Weights of a small GPT-style language model, trained from scratch on English Wikipedia.
Training: 123M tokens, 3757 steps.
Each number is 500 + 50 x the weight over its row's rms, rounded and kept within 0 to 999. Layers, rows and columns count from 0. Numbers have three digits each. The size before them is the row's rms in percent of the matrix's.

# layer 9 attention query, 128x160, rms 0.208, rows 68-127, columns 0-39
104:471452458509586449477502497504452500502533418488499499449488446569539500606530451430509504525517544475521345519533552469
096:453554545473535476465503575564469483468462484508472558472516506429517514469541457543601465478542445430552499465390393580
097:570480554410474530357477566479500475517527510456581445474619466524414521450439514480365393468582446538482451535505505522
088:518438457476515557459500427561494572494476540444476527507600508568627471544510508509443549447461534515467491488532449383
101:469511563502503503491582415428454529554616429455466534444429535551509584446528479604540486425496418566495512503538521471
109:440523564492439475480490509522520479531545547526483408524458445494544522519522481516482469488562458482580475414477505509
095:449425582419456516525467532551569487498483480552499469354436558546533578524467524457466474539450472527482519622479487491
096:511464464469470496418457559524450500466493469526482414518484485569467418439540462464490615374545453525455549502548432537
099:481553545404557471506467560476443464494534557490525465475495565409478625573558464508463666483431475535531448461568493524
104:535489493517462410403512510577521524559504541481540566562486602500559560545432461492546522495415447539487512369508489495
096:505597473469513501535565504423537516484513447443494458425636503530447439445515511518493573549609476473459532525456506535
094:537528542474570526594398527505549512556481481451564558516526515519531431476370425458439441551498501564598550515494490558
104:601514500572415531473523547513492525524540536451504460364582485440419525515519529488568499416519542401497453497527465533
098:444513520514592519479514489528497501591534499475514406482570480530510437513522541408565534540465508507520457499611602480
093:519541451520442496456521561530561500405497540435615575454506540539469608512545526496467541512504505453486495577471462503
093:506500551540391496428628525500481418520492512442477465579468574397502552504459536486506544404588567430466526505503537496
095:517424484511524523568448580636456416491494451495501409489577557436529609459474512518456445527522522509575460523551560475
093:485494603512482508510566627428470393551418408510535602503576451492531528477454509541452537438441444571540489538445499597
103:603462473495559536584439579429472524537535464525515527473475468539531516509460495514422461496459509523485506537448610475
100:547476549531524581384526560462496533647551640567543487511430517501509489504456510561354589506484501624542486417457384507
093:490464459534520552514480392474536578590531517369474505563373403536456573498454538532524504515417497501539528629486586444
104:415517472472414494497560496487528441407388463508466441463480558439630527479492492530525532515523487434579489444396474510
100:500492540476499490451508444485494460666452511489493535375425531545492529493519453584424537448493477566427483568461488477
099:490618617446574544435497581398569498526441529439499584469558552504576449446545546436502504436507482530359542535475613482
100:519491390561478429416416542555585518466401545524481541431432470474503442476488475415582510543492491525570467471440512531
090:499557440495490452507412480453530517594494512504445482548475471492584476503506595534514573431463428545527553511625502413
097:518463378552432499548550580494430409482453556532496489519508424516560547521476487493551487512505547512583569570425529452
097:530561471470457528551565499489527510565577467502495468440495482379503468557567582411564513474488551525575447501555448515
095:436444515518518493523463508536451635544496474528468536415620530513449499510484548484456579490621569543478500517528457590
097:554545462587568501575467468475434450442550533504546526426452604544455503461452409565528419475545612466563512496580513534
097:426479500476429608442387463491524410502509486439553488455549573502509395507447475507594461547554574488589462491520468550
101:416555488569517505439485546491487527577490489470399488537530490493501564490521555458573448544421516524466594509505524487
099:627483483439560564580485487484454464467529464428416514578511493602607450536558496474423539447491510476459549500496563513
097:494582460462567517417500519480581506565564465440467510575519484558510552521507487528422468521419525433514511425434508571
100:487458548548556449511438513522539453484599480610484507487521416490548522610457487512548505512471476461453530594521547504
101:501378516493522457412562443488530503563584389493453491511492563565481501523492497473496487504499451461492445545517510518
101:421501532495512535492500479470479444452475482529478470542424592461411577554566521403553482323482546516479506505484566553
100:466491541385436464474551477435525466422502458414505536516455368607354588569538439498568502495539422529466408505518570590
101:407588509471502556522484418537503539502519568546460508510546651576462516493569498547491481520513494444445478487592476443
099:446579541409493517584411449561539457472548516485507570546507535481480463509514561475540519457499475532459500497538501482
095:618461550612470503461527470484526515592540413486489456452546544466364509439528529486530487502529535518486444467490497480
098:379443496497491584448454616594608626478516508545559475498452472436437487454557547395526595465431482460446545537467578559
099:483565514525385536472332606452455463499542489476442480534504510555595498542519497450467493520502508498495573457520519539
106:509454540456517550452451426587400601422381511478477467473492492503515430483622556574494568480512444636543517458558524522
101:525539438455464594431507490476585456633457440539522502475420521482543568599510488424439578511501536479401485470515479528
105:543545543523513538436571527523492396600382492420517435567477473492458511476494473541511507531519473489479364521568564423
092:452496449495435467460537488547493489474442552446528468388498524448401576577500516490469454495562551596458520398538449516
107:487501538595510484526557503512487525507453395538493486542519437501462529564588443466548479442474523501494509510529539480
088:546558475545428567540481530419500476442492500458502512624464532451536516469436434475512508560481470429596583442506435526
099:466530437589505543544528532512492474430538527549499513541462522457380529576437457512436498547553529512451456467609560560
101:579441526448539456471565562474500469498452565493478498464523533499507569505502350520467474580433531510514441448470517429
103:482547532430494434649504504443372473538472469478510511464573406484512527513476459504533538605529480487522566527444466551
092:415534439501391478448536490500492525600516464403508511528487512481469568543475540554451427573511457516441443536454550476
091:507467399499472416568514525497449426439373500541514548580557418570545581521470518547554472551427448492513473426550467509
109:475432488529482427446481563507451438417462423580503484512603476494465533472527551513528413356497544455546547443528555507
105:467584535561549525588522449430507468592443466472521467606560580453513482460495570453465562496474403573604482483460479603
098:554429498462450595446510487514480513462479428563459393472520566572388513508498467476482495529469594410530499598510520483
101:462567505481491470527541518502400549491455456571529482482574415471475524526505501465514523459512546500532534470454550469
092:483552534447553473523517514418525451480539540491556476563530584552494535501510548495466535526401434505555508392590533507
103:435524446450469485443430484497508484494479530511487434509385553512449535502503502480370549559560481469528440564531486436